From a checkpoint of a small transformer trained on Wikipedia.
Size: width 256, 4 heads of 64 (2 for keys and values), MLP 704 SwiGLU, 9.38M parameters.
Training: a variant of SOAP for these matrices, 4438 steps.
Each number is 128 + 24 x the weight over the matrix's rms, rounded and kept within 0 to 255. Layers, rows and columns count from 0. Numbers have three digits each.

# gate: layer 6 MLP gate, 704x256, rms 0.142, rows 252-371, columns 0-31
# up: layer 6 MLP up, 704x256, rms 0.145, rows 252-371, columns 0-31
# down: layer 6 MLP down (transposed), 704x256, rms 0.137, rows 252-371, columns 0-31
gate252:112118101122115112114136157140130146124087132162126123153167141152115073111154121154114129138101
up252:104172125133125151156155133113082129114142119153142164153172117151160110133107095140095103144076
down252:136146125120146153151157131086125128128157160135165142074128126118150149120126193153147120083124
gate253:142149106138123125120114174145141121123125144096113121129133134177114146120152163124127149150117
up253:134101126120131120122097103114137133096154107103090120148100120076141127097170096122137151153099
down253:093127130152155091132120126144116105118099130164112116165081113111132113159147083126128140152116
gate254:145166154142139101164128131109125070136072135198130110122141145095160132089158119102162104150125
up254:120128110120107142177102087082168127133168120058134140113108084141097101177098165082123133159113
down254:101113111084128103124116119145118118087140141122143111143115130093125128107064115153145100164110
gate255:149126095124128138105161092121121115106158107113120139094159137132124125082122130161170094114169
up255:160096159158134095122152134135125115073126084159088128110177155153151161105158170115087102168147
down255:149165140076144061138106145118141189122129098156136131149090105144110133110116172075133121096086
gate256:131125110096132155115105126140134163142126110148146173155115154126119128114148102151137086143138
up256:089100105121101133111137131110115133149102114166087096122136125145164159101145082149151131161129
down256:129149166152142156132153137141106151159110095093135124155120133123153117122125125133157160128102
gate257:151129137136124159129141110088140167129132160134138112128144128156163107128155138124127154118139
up257:144166131140131154132126134136146132149076097115097158135165142145131118129125125074114130147165
down257:130126126121140138104119117113145123129152122190153142119161151159114111118143117148173119099113
gate258:139164162189130084117124143111164139119119153127141155125127118140109149095091112177136156157162
up258:145133161109107163117112094105090123151156127084117125129141101124144089137145092130133097152154
down258:158141175143097082159148110154142115116129117115108134087139147153108077130115154145111100160135
gate259:163167129127162154151133133107112134104147146144132097100124101117123153087110098110121130139074
up259:116131149123123147142111134125106113100092095114117121131124112151155132131141098150152136143159
down259:160120134121132152104142118140117100112134092107140127149141155115093102103131092109102127124109
gate260:078128112100067120143113149137128107150115148168147152119069154133162166101110131093108097168066
up260:129130171116100153065113095149145084132128159126066119070103138155104136146127143152116168167128
down260:156096087129139143139129141150122099155170140140142146111118162128144138140130103172106111116128
gate261:094140156110113141133111070092146144114087116134157115098174167113128175107125161124023136150136
up261:140127158164134148133169151146142084131106101141129124099148103137091135126129093114121137148120
down261:118107163130130161181154145180163135130064131131141135107116106108146114130153079043124123122123
gate262:100125104120129098108092135140138068139135091068140134135066098112133191115187093163095127162122
up262:152112191097106129115117114125097114131133104115163126093093111117136129153095116150094160128090
down262:147115126127127116104166142123132125122092165106181106115130097151121102122156127087118138124145
gate263:127145151126116103131148125134108105166129134123155153115091149122136155125163146189168139125098
up263:115128152103145117100104117150124134146124093100164111120118158131125108132126122118117107155118
down263:120095128136120155153152154104145130107157126153121132114063118101150118128112155152162150132127
gate264:104146127106125115132111156134104149168161123111116140128106156151090155085168126127158130145074
up264:113101123126125139141126110128093119103142138124147086114101096074115097082102122127127137114124
down264:154097074132112150111144117152153113127113149125117114134172136131155110110143123093109127159100
gate265:103141104093139153080123115123152116136126139101113125067129123093159105135138132137104080123137
up265:111144125084128128124094130114150126121160153095138142077128181146115107156134125128091104150105
down265:127154152116102150140165143153093161125132125151138094143091152111094157124121144133091116097107
gate266:146154105179114115097126167098119138116090095134101124089107138125125160144098160161129101123085
up266:142178140106124135142106129151173056151116120131126149162147110138129063121143118132157085104147
down266:137106107117123119164110124114095168137129126111143086145134138135089153138117147113133140150101
gate267:076109116101157113108105133138083115167125091106125147150147125119114111116100141108115127150129
up267:147149101155120114125153113111160095116092110143116109122120082130143118196149101099123102105123
down267:116134103149111121090145113085154085123139117130116121143036109171130122135145112152132157173113
gate268:112151150122129179152112096106136149139120116156141169166125135138134125161157104141197109095149
up268:103122109129114121128115177126152125115126110106129091135150131099097124135135118153099115128130
down268:116132150134116169136122086076146148147125115139072168114080180098133104142111126159140146144122
gate269:144147115143091111115138144134150131147161181124138106126145134112109103174146132134136104093129
up269:145118118131138141091100093105131129117144150094147098148160145146099155185147145146119133137125
down269:093146143166119111104093114130131175122136129126130112110127122183136111096140137125107135141189
gate270:153143102119131144136171087088148122121146125156067123107159157144108142086079151130143142120125
up270:084114141108134118123126137117083126166135066103091153112127131117084141100103131135103132111151
down270:102116116113113125147131105104089118136144157108176155151109151133089121124123136092128130102128
gate271:099127084121136133098123116097174112137146158140135166098121165114108168147115094147110118147110
up271:126095100083114127119141106140168137128118073090110116190095158152108135130153125101146092120145
down271:120144150134108114166125096124170131103145102147112058143102175124145188140142133138129108150145
gate272:125162134116148147172127119129121141115114170161152123104144150133128168163144158156099124156149
up272:131109163080124142162125134129162070110160098145132141123118147151095171150120153139107076169123
down272:102131126088069147113176144119091143131170099136119070163095118169141149118158126126134120148166
gate273:099117150112147119098114127144094084134121110113139087098128133157150135122132087117100117133106
up273:120110134143111111106145144115126107145149109166131153169105114098100143096138159121113094121138
down273:147141093095115190127127160127137131179178193165162131114132131136112099148125175124145153130107
gate274:142114095093100138139115164150133112140114152142116103142114117079094148124079106099143111150147
up274:103077120105130092150106170115120137154120136136171126108137148122124125149089108135158134158099
down274:133143140107101114136115114136163116126082132146138163117187127084138179114116147117158119196141
gate275:134169120114126138096125147091119141125125107110101128119140145103157148105114072142150125136102
up275:128140094121135138149120110110097193121108127128115148150142142093064148087128147107162117148085
down275:138122141084139141136090116120139104153106139109131127098131137124115134142131162112116152146152
gate276:128125153144093136162145155159113111158148126111178107146114148109125116133164117110116104142133
up276:107148168132123170145121152146124137145113147139125083120090130135128141167117143130097141151120
down276:144143145161125134104130132148161160172118142167142130142135147118142137113161128104114141127112
gate277:108138124161145124095127150126117110108103123088178063111117113101142119105132123122133121108125
up277:145153108133097121136146121119119121125142135113158105131120093123086141099118128104130131098131
down277:111102134139134120188103122102094137129117143121124134117085106129139147142080146168110152121109
gate278:132133154097104117130139108145107132125137120102125138118131105109137172136121122129119137099132
up278:148108105143110110127139137135128134136125111128084136120161128192144128090163095153097120128100
down278:132111112117151106103103130146142131136136100141111163096115153125142135119100113153126135172156
gate279:160149125155121121121099144086122122073118155108130087162121128119123130164100132119119091114158
up279:133103149146135102125111135178061113133152143103112129137089152130133115095131085104146120179132
down279:111155151080140127120111124131113087117096078147143087127103135111133118137135099155142167141112
gate280:133140122166150157109134127123105160118152114151109137119112129113111131076108098067117123111135
up280:080066110128141139160161152062109144089142080160128145154112124120109146157109118172138142107092
down280:138170100170132143123114123144124104121145159158114133161131161171141121152125141110123099138178
gate281:134119122148121106134105105116127131126099142112137102105101081132099151113123081116136127134143
up281:132119134093100129132119096130124176133132142138109153116138082140133152154140141129140134114152
down281:184160126118108147095138118083146137114102114127065081144124154116107143145121120114109128149100
gate282:111160093099098139123141128102147113132123127139110121131099094136116147130123137130117148154143
up282:106141122143150144149126102127137150123157120076146121123098098106115131105076090105118116134147
down282:160102092125130114151124105096172088170170121117147113111113145142150106101107116079140140160157
gate283:139151150175145127096157130148093112148104095147114151110147170070116126146111118142125107110201
up283:131125145124119154132137125155152064122158099090114102096136174126112144156144092153155172145149
down283:126134034098118120174112122124184112129132170101119095117124105132111152081115185110140093128129
gate284:117131141101102180083178082127120174138110138126116146186123155122130147128144099109135151105116
up284:133127130147080111132153141081124153116151102138152118150137104137141118120097139120148123148141
down284:149172124119137116128106177112100125143122165122155141136118163111074119141175123102104150139117
gate285:138146148074157117111144097114115088136120155158111119101136153106121119126102119120098147166103
up285:112136075111173103140105111129158146103128150147117125146126143132149117132134135162182117122136
down285:105137108111171119127122120110144147144129144139085131115151132111133131134101129126114116148131
gate286:085148142126140135144166114152124129119149120095146119126133173123112117111135145088124171170134
up286:148133097104143138094120160133102108091104103158152159128117121153142109121118147181125165116099
down286:125091057164139164161106124107094171172167088132141120148123116104141150120122152139142124127120
gate287:149148131124117153075115112112150158106129136088092125078139137125169098104114159134072092175156
up287:143093138109099108128140092135128125148131146128188063175151123088139070144173134113141093143107
down287:151172126157126141096150124143101101129126128154085105110139146111142159132164117109135126104150
gate288:097148154134114089132124108119123177099184149135146144130147133135097165119061151132141124123156
up288:120115128122156158115128136116128156115101153152122117106124132110192116150163123168128131103143
down288:123109119147148121128128136116139127160137109092143103091176119094138147142167128117132118125129
gate289:086138154107115080146089163079142150100127160163132150106174117146090109143104108139094095131147
up289:146094105122119109155111104138103141143133099114131094173171145113111131160127085128136144133113
down289:142113130125133154104124166138135125117075153097122104137120146118148131111092168131108141138159
gate290:121147147140109125104148153092164132124114131092135139126131198142114121123149141120127110121097
up290:180123106124122177151143113100148187177149140102132134134106119116118136132102120125112124100128
down290:139173133131112120088144125107133063106160107193113106107114131131100136112154120153158124133190
gate291:128107144103152174139151178133102063092100164130118136144121138122090144101126141109132145126121
up291:106121151135103104139158113122125109144120094103116103077153154087141190111167100149118119154156
down291:149133137105174135173173068126168121098163137121057107112118134098155118131147145144158115137164
gate292:152114145110100126134176076125112167111140123172124087111158193087101115115101092149111133165146
up292:130110129088109194115113055098153172131090138141128170153135110136097109134135152117149144103093
down292:152108129153166141135145132157133119147139121168110165129093116132143114121126143160114132160147
gate293:150127126103132128159119120119159180140121136150117095111151151156111113134150121143137091129108
up293:108061087102163104160114122166141180115166116143143097147133149118159138121138151115149147165121
down293:131130132175132137115109166160103117125158144160168159105140108089109157167124147082155132086107
gate294:122181131135121100147158123147120117129122119142082159113142110145113118107165103130103124145103
up294:139133118188141105089120144140142117085112142137110200141132164138148107134141127114165146127039
down294:110134156141171142153124145125097133119093158135117170129109156144129113122170147153132145148166
gate295:116111127145113075146116123102121164087127112117115108132184139145158124132128099150157129155131
up295:121161178119128122148115173115111133124160130102119147125143130100170161118126096145164142166127
down295:149162179133145097129124133138098148138136104143134142174124116104152158084159130138125163091095
gate296:086144147126103098154103133141114152119117094102181138129132133086112199106116146147154107129106
up296:112147106085122159102138129119128119126135163131077100152133121158104140147191135100142146155100
down296:136150116147163121124097117103142145148124108134122179126138119144157112088086144135135096131132
gate297:129139188145098158091141108142127106164116096172096127142118124126123115127116126132106091111110
up297:130111139171139172125120141122155127191116124184127097133147117130136117131167140105146113154114
down297:153144141125140132091118146111108126134114107095113152116104138118107121154137092076144110123122
gate298:112093116159122151124150145163105131109145164098107140133130144085097102094145110130165123170149
up298:125149100121129100086152113143114086134140153105156145135137143096115126130131132126134115159138
down298:113144122122152109149123120093149122146132106122111135090147149186106139169145153124100151135148
gate299:148140137140120135143170159144123116155161154125113130134104115125114146147142089124121160136121
up299:118140148148117157111162136144068146168148110087096105170154124149178092124150153104116099121118
down299:084138137133117089117157152151112123089122105096093146113119131092122108130123142109122152097197
gate300:130150130107098139125113105114109121142136116102135128128106127124118099153166117056136196136132
up300:122119141176085110115146124114174125158115161116087126069131119129149120122136116127175135164119
down300:113150103133132085110122127155136136145107153168093127173149115161170104162149166145128101155146
gate301:104136127139114122113076124127184132114116124114134083165137124126103119139148122129088118170123
up301:114128109147064157109069114110163142110094138123131142142132157159113127122128135146109116139123
down301:131106127138095116139158091092104139120157124124093135102172096106137111138109167122122141152113
gate302:128143130108153108113174138143088119124147147113100172143128165140104162153085121154122095112096
up302:151120128120130114124148117136145151107123167118133127144117117116117121134159117124107137123118
down302:088136139144091127147123080130123119108049104109110106124131156145102106116167162105122146166146
gate303:108114128169124171133130107105142156134117129142120120093141137153162158114150118107132101159122
up303:136118132147147104126107094085127129145120106145088121111089143114144096103121102087145130163121
down303:112157122088181138149100124133115097139094149132121175166118100112159097131144149123105135127136
gate304:123135149141140147123122122140130112125126128120146150118189122125117112167127169168092092147142
up304:127131171120174156138092134113150133120138144161155114090096091106100113122106142157090120152124
down304:131110165148136131164144143110136099132150091117132130122084118095149162139104128128134168123116
gate305:115118143179121127126105101144116152123148134097128122156129145140137100107132108138124184132114
up305:122103116150136136081117163112107081127138123129134138112115168117111173154140147129156152062166
down305:121141144128122153145138151134129167155165143132077119113100099153104115124118099140137135128140
gate306:121111137177094113127127109139123098113104125141121172116093142148115128118124164133118148103129
up306:130174124127135166127150179154102121133097143108129122143137172101120156130105136096158080129123
down306:080099146075163156072144108170129153140141119102091143150109101141166135127103118119128129136129
gate307:116131140127151110116096123107114135128119112148142110145104111121141147124132132143110126179116
up307:142165109151097122097139157102050105168102147145131115129122144120114149129111156104138131133128
down307:115082124101133124113106099146172100131126110128123124128108115113089113137158155103083126205107
gate308:100126091127145139090145179115128100138123117142122116123132110162133104114139112147103117122109
up308:147126149151135145131124151097125163119131142146137098138135134171152118132097152119108122122121
down308:097117165117150136104174142141145134107167106098083106106107122138200101111079146109142154117220
gate309:139152126111118148155087163121138127101115134166121129101158141114109121125140151128144095113125
up309:115134111095103113130111117101137134093129097104153116119112136118100110079101142117127118122133
down309:127112101105118127107113137157104136158152115141138134143132155145174103164115109088120135168131
gate310:106111121107167124134107151138162124130084137130158116144111125129106120101100090139114128147138
up310:137146118119116121148180123092103129134158107138107170127143163107164150157132110088134133111143
down310:078160144091094121117187105166125094052108096105132106122115128115090142141134155137161141098158
gate311:137105141123095095113136133122123100139136098134125149127104106088121144135099158102139155097122
up311:109102113063126143117120112168130097128143118133161079105113147116116119112116129124101112132131
down311:086127146169131156133158135112117098144182073144139207126119104160058157121118132134131146159145
gate312:142124121105094105156107131184119165159129116183137108123112104137112142104121157125135125117141
up312:153111124148145126112106159162105123164115097147113168094154122131121162152123078133082120166126
down312:116162139165154171128140140119137109113152113085140100126156132153151119125135149133114117152169
gate313:119165172110136118107115105089104112164089114128168104094146138124106132122119097101162170151147
up313:136172138134149111135145209180126091087113192185095125128150142129106138178155114127153134116155
down313:138157129099147106102120113117171160110158064144169138158132102100101097101143105138135129148115
gate314:132111150154148091150150127124128115132109157107136087107163101168139175151103153120152158116110
up314:153154119138108151145121086125146140126126150144133168150100153143140108143151140119118133160152
down314:114122145165098145152147151138145101119111115086091111107120141157135168143120141178106101149140
gate315:118129122150123147158108130113140161128149170108145077118145206136114108136129103123151112119090
up315:103158173087155118115122108147111141118166118145133147110114097115156142135184199155077079154121
down315:117135115111179122091111154124129133141103110130084148145106172111156098157092108125105165097133
gate316:149113115145138172177151136122152112146138165141134105093104113150128104140126144117114096187165
up316:109102130115130138135163149135117124143113167121118163143154122132106134140125123123118074189129
down316:134154143160099111120138165083124092152125150110116141113175150121111158198107127193155150181146
gate317:125142148159145178131159127077115115117116100134083137087124151148103133138126125171127116144157
up317:128157124124091136114135098132124165111074149136149119160119128136135150135148093148139120133090
down317:116130129113110133131129109124128145127153148167123133114123099174122144139167148101139125210096
gate318:077136157119141099164118166149134114144094129133122132126147136134095126129158124117191136107123
up318:116146139145146132141085131128116114154109090126118131151124094145131125147099111105128157154113
down318:126104093138129128103103125142153139101150121131122125096136167123130130101112113113165084111161
gate319:114141075109124136148099122125116142118118099107132121161110109119144142130153130110134119160110
up319:173137130145109155125126138146164116143146149109142109118144138110171119111132160134127168075111
down319:076124124107132104140138130144177136144133123122120122082123112147147150143118133145134117097121
gate320:109097160124172116160142091130159138154169090106144139147127137145104112124103088148097132108137
up320:150199139158102127101105162197129149135121122129094181156147115119133131134155151164148137106131
down320:110187198167120125178171131120143117141152150142101099130112117126126127119130139111086145097110
gate321:126124110169119110120154167146091104107088142156112126079112119155151135068098105118073083159133
up321:141122118102148149119141129178131116108129115129172148109155130139090120124064189140139160112167
down321:140105141132161087108099121133171122139123090143159167140122113095116125160132120153141142127141
gate322:118146117094126158138165127147114119161128114142140100103135134159127136159110104143133120120093
up322:146080130130107128090154143144144140132128094124145133158182117144121142107133135130139119124120
down322:141191125109167144098104148132149139128146160170107140116117110124151131143116141152141119109166
gate323:128171095094098105164122167111133105118127135096083120132096127142104128136127126126114120173116
up323:101133121113114149102120134126118113084128060093123106092159133113091137099109138145102113133159
down323:141146085103139127118112137149141116154141133113137141143116113146152101126108110117093165127114
gate324:119153099099117107116126152121135116130107142090122159126140137155151148116121071138088129129123
up324:149098142129141117142162119078153126107130115104104097087109117141078130111107163139156121125119
down324:113156110118144155136111084123131107126160127120133138167130142135137138098150088097172108159114
gate325:167140097162100144150123080105117126140150114152091120098123169167094141104083152096101119141134
up325:121153148115133115145139141154143101115132130140127164137134135153128132115130100104157125114103
down325:106158135124171162089139132112158116137138160110112139139123162125121143141149128090125126143132
gate326:145116112127093130149089113138106152135127072112050107115108090144135100135101137143140146124151
up326:129127091077135104097135130155113107115119086170138111133194151114136102122124115139104131142143
down326:152175125154122116081107120135184115121101106093093122133183110096131120118102142114097103095116
gate327:105122132129128141115094116108101120160165109119159124114102144107141145107114131106149108120098
up327:141166151147105098135101125058139142127081137100096117104108162122109130130191104095126092101132
down327:128135141100127123118175113154081110132092182161124105112108139105140113176084111136121144083119
gate328:114130122184133135145107130157117111115096138157180112125171171134128105120126117110109127097113
up328:112114150148138159106113131118121158132094100113115121143160094114156160114160120141115137147168
down328:151121107107126099160124108105119107126114179153128110109132139134163113123147151101089132131120
gate329:115119095124091080144122096121205104145129124118139134141111124077122162159113159127183092135131
up329:113145110146104118141158085088176120162174130137171134144109134125149122113091109155151132063132
down329:107099165083098149121112164121102127152146134123082084134082141156177115084119143121110081148146
gate330:098134111100188154152143136190137151136136130107119164084090138137116132072117084106160163119154
up330:131130132101146134151158165114118156095121106106110104131103143138096136111127158137146101084123
down330:143114145050137119097131203130133141080136122150143138167121122147147168140112153113118099120113
gate331:101158115138121094141150139103131132131138132151131129141103136151068103117178119154136099128118
up331:121156147110135078102125147069095150131139093091112158153155071085106172150135145172134125117103
down331:147108114130138157108069135110131134085097133143138141161161082070133082130178149118134148079149
gate332:104133079139122141148098128128104099129113128107131138106127171156128116091145106101106096117171
up332:113124138153109095119131121104108117118117135113119127136166107161166138119174088124142092093168
down332:147110138131159129117106137121121147109133112085144204123065110118150135161136130124138121136131
gate333:148134117127080135118113135144111136115145105077131095098146097197118097114099126135138132070153
up333:155109103111068139157125130121110168151107084127129120067133122148114120143120123130127137071114
down333:125109140120128143116142116147163116126118128136085150111147136114146090114169153124113119110127
gate334:127144117135171077120144081117133132138144172113131125113088137105117123120114110089134113120180
up334:102121116161125136116124088143100130130122173136143124100130142129102105102090107116151116169121
down334:112108112121144061105126071117128150114093121113173101167139134079106150158113108092132184111150
gate335:118101098111112138157149155151075134122151118164093110136110105143154131188111164095160146131090
up335:118133119100121152156144163148124146124132100142094154111137174136139122133148126134122126123131
down335:161140134148082169110162088156130109135089167156114127172125117117116123072149132140109104134135
gate336:104157142141143158109113104149141133136122155131151139092154184098174151131142158113154110148120
up336:150133122150175083084128102121108187089167111160096173128108146137144131108111079150122145096158
down336:152095183176088114154117117136159138098166117112156104133121104145100147134117109122123129105119
gate337:105104071156095178084167142162130122144133116088162130117196126143116165129116112119165134132113
up337:129137143087106128134122189118151105109082154127111139106125127140131150110133124172127115138112
down337:143157120123077110089172151121131077102138136123070151121133171122176100132115109147113117134127
gate338:157073135091113098171090158161131140113142131130103144140146164159137121166140101163109116149101
up338:135099120119122147092130113116094112126128066093100129137120097169140078096109159102129140102138
down338:131118117113085127108113092127107117122085142135133155126146149067127124121147120087179106137120
gate339:127126091132091092117101102083130149119115091110149182167102128091087071146122141113084078127170
up339:108090108142120161154118165135121075133170176121140160079095168115148162170073098142108128117137
down339:106160120119131125123102146179111094150163126131115137123113114143109103138142125099121107111133
gate340:104131150124117143150139131126155139157127125158114136139191092168116152176154106117124188133164
up340:112157135097136133111168094122116113108127117115190150116115107110151183090121081090128123088107
down340:147139122177162127106134176115139123109107131114111124131134134144110114111096127093118148141110
gate341:129113170126113175161147163163097118170132093158135124152156153094158190128119140124104140113129
up341:145139146170117149124135132102116120131164109117124108136100152151097161142141129113143136129109
down341:104126068150133145083138139134111099152142163192120118120126129102119154081118158111096122108092
gate342:137137149145057098120154093141108101094123114151170130115131095187110108092137127072128121090096
up342:114162128148152155142121140119145172177126145132131127140084130101148121144110102117127131178135
down342:115136130119123174145140137144158115098124121179101147098130130131076110137143140133082127130133
gate343:141170120166108142134125098135145117122145116124126117160087090128151104143118124128106140101105
up343:115136084117175115105140119115135121118114152119145094162048107143121135145101156132161142153139
down343:186153088126133143056113191110156158115112107129140112126148093122110129132140139125116150105111
gate344:156126137137129097147115142127130144128091137131142138124136135164115124122120141150127102087119
up344:130094115120122123110095151124094144130117111128121144100141112133148082179154101100155129117144
down344:114147167087117076116154112131092127114123151128149110109197158116158102087123122139120091112154
gate345:120141129083105138114110109084134161114134113145098136137140110104107103145111116162137159137116
up345:159118130098114123199173112148135111134112140130160144117129068145129147129098124155127120106119
down345:141134118112095157101106109144121098100076166124072112122128128160117127117142147164116149105077
gate346:158106101099095129123114091137108161100126121109122134109140084090156100122122124107151120119136
up346:093145138130141103115127078135132151164143105134115144189125071148154135143138117133112134130128
down346:118122104143100124133079123127132141119155120095109116156158175131154148107081128088104121097128
gate347:159118115135144151126109141094122138130090137101131114123129104105127134105128127112137097131115
up347:116113136102129134108131124129154124152104094091152158143135141142131137137122164123117099140133
down347:162115132145152112119088108127069107127117117090128126142101162126145154090103152122124108157143
gate348:160154126144106145131140095126107123121139093147130123120132179148158121128090139126123137143120
up348:160147120103088135141161101174141124180167131108145099136174138142105115128105166128138140147146
down348:122109140111121079172111144117098161108110119108149104107158116068147111103148125152167139119105
gate349:175144097146139114115150145144114171126104136124126132070114111130127127094102162109140103097112
up349:100142132101123100133152150126139134108129118160139107115106119135151143128114140111109129128104
down349:095177121169136125087163122114113155132148123169170151120127121144187123136142155120122151135162
gate350:125125126149133121131096111103132153041110162149139096095131127153139163129141170118056105206154
up350:162137131132129172106114127158165128127119185137128078137137141170132151126045102129096121094158
down350:121158085123103085084097139141150123113155136145161117101132085106119141128125146113097083115138
gate351:100101130122135113157154139130110132154115150127150133091153117135150173126126136105124086178148
up351:159162109104164149144107126134127144113118135122097100129110115122113141134101117155132106134108
down351:166102142130128155157109152104134107128166131130129161125165170132150128121119120131122122121127
gate352:151098193151113114158103148126126109113110121157136127122142127096120126124101117153113129133141
up352:121136201110126101133139148115124133080124108163094132115114123111116113150134111128122111119132
down352:080118106146104123143143115113100103125101131130153176075132131126127117141164153149139092148120
gate353:123125127170130113167116109113111104130115118097092187124103072091087120155126145139122117128117
up353:168110132101123105132141151102128122188114141149124131108126166146170066099090114135168147106134
down353:124100124144127133151103193105139176121086110118193109117122108069131089116090111146118085102115
gate354:141080057136120146153162136114127113126096096099149131111053148149102132113131141131155132116161
up354:129146137130161144097110113089141114093125155112141166129153128121092146055146152127147122093141
down354:110135168090125121139165141149117167090104142138162095129098128093057111148139125168165145092123
gate355:120165081071139133176102130152155175115109131145135120137123143164097138149103126119146082114077
up355:130140114139112140127132130120127128097128105097106121145103137166122156118159118072158124115126
down355:166105147140152140120123123129117098147138146139132144122122100123178147101090139149128141146185
gate356:132138139134128116136093103153125139134136081135134126153098153121148116117098103121099201148175
up356:104126125106098164140153152102091112152131143132114174111140120099176145077172119133165127148169
down356:135151089140114150127126094124118110143158123120116130134127115174127066124121081141122137111103
gate357:118139099124135118169131123142127125136120112103102152139121105075112204132121133158168172182139
up357:134131174120118148152119134095115147117054097064119158108114092125168137124128112109134121152139
down357:099143219103160128111171139107092107144095106131128092114145135084111122159138096099151156160129
gate358:114168101052126110085125148100095137186121112113159152124104155137150101133132149123130117169132
up358:041107136087130129120098166137154157190165148132117122131097135105118159116121159117135117159145
down358:107159095108097134105083083162141116128146091129141107135102155118143144125122128136125119117123
gate359:117156129158087175129123176134115154115123130128127130127128116115118146160106098146186134160129
up359:146128095127149090208099114160156124144134125127166109094135153161136131087201165142167132126128
down359:105130155118110138143125118118056115103120129154093100146150126115116110127154140124156115134129
gate360:132118138117113097174112101134109122099144101160090089136156154086105130107106109154128153155121
up360:153075129139149129101158098155149127118086145142098113134138146141114135143112140130125133096116
down360:170110178092129130131153134137146135169107135091119160139127077131152116140129124111135179075119
gate361:169160104108121144134126123089113119082150161179118153123098105118076146112111091106118167116180
up361:144153158115126154191192088130125098147134189137144170130118112097179135148161172123116121101143
down361:156131122160160122143143127116105157177164133120149089143155122095127060129144102120122128154142
gate362:151184118151088116135171147151093135164127134079132132132123151103143107163112105107140110121129
up362:129131132109114143158120132157115136175096151087131122135097182138159117141131149135103133143107
down362:126131138117113118154128083090132075128100115124113135122154158143171078129115139109157173172123
gate363:154092126150133137129137155115142130103130107172136151146114130149158143099173121099121143165134
up363:109172098102154118092143146133132142127123178117134117111118081117105121102139113113143121120131
down363:203148124121123080132149155141158121109133156171077146135112115134139126097106097082131148122122
gate364:127070091112091135123132120084097129100131140133143102142140108167118132112135122089136145137174
up364:093154116095170174136145112134093126152160133117133128092123163139127155102178103152124143143080
down364:106166146128130120111117100121111140122103157166126134119118144124135130197093145090141119109104
gate365:132124137128134133138149135117129159113093117113116108128164136159105152123179140161113161082115
up365:141116121131135156105144112118116175134069125165101149118161150116105128171151118148179149136121
down365:110128129135159124114108096158138139117166156138136150125108117163105143156155109098189095131095
gate366:115143147176167094160133109088160088149140150124122182173186136199142112120123136132114146105109
up366:151145137126159154140142152124125219114098124083148143096167094133118130129078173104116115099140
down366:152114159154108166110139085135168176118149113147148168122132085111119133100143092110170137096128
gate367:156147144119132089155176128132102143134152141138081135155135130148097146117094111122122125139081
up367:141167127128113132143143126116131118189116072146126082089138119157127144105103095101122141093135
down367:139131124129171135100162125119182159125169158104086148099109157105083084125103100189135104109090
gate368:100122121088133113128092102161113091149112166102114099148118121128138153103106148168142173112137
up368:155129106156132127116156160145191137126097093097108106132122152137151156146133127122086106135138
down368:109154146138157138153163131142099138137154145134145136102149112118120160118113140172131140142128
gate369:110128139134123125137153077096118167143117114094096120106098176146148133126138153119172129052186
up369:114049110123105123064124130196130125126103118132118116079086154116133141178101146146113120139121
down369:121095131150165130168139145051129134140123160129141156123147130153100154109127108144083151154139
gate370:154123114126083131128121160191105135141155145123105176142136153121114137144114102110168137097161
up370:122114142120147124133109115110170136134137122117117115095112115127129136116118152114115141131140
down370:140139121150092125112102133141167107108170124101117153140127134145126145112154162144171142079099
gate371:146122160123117138114143145120118108157148128137139128141145148140112134105150138080126157111141
up371:128071124127105131114102144106097094133141158143142099150156086155085115112157134169145173104136
down371:122132122096139126140128160150150100125103156126147160151116134120149119125106143158118136129199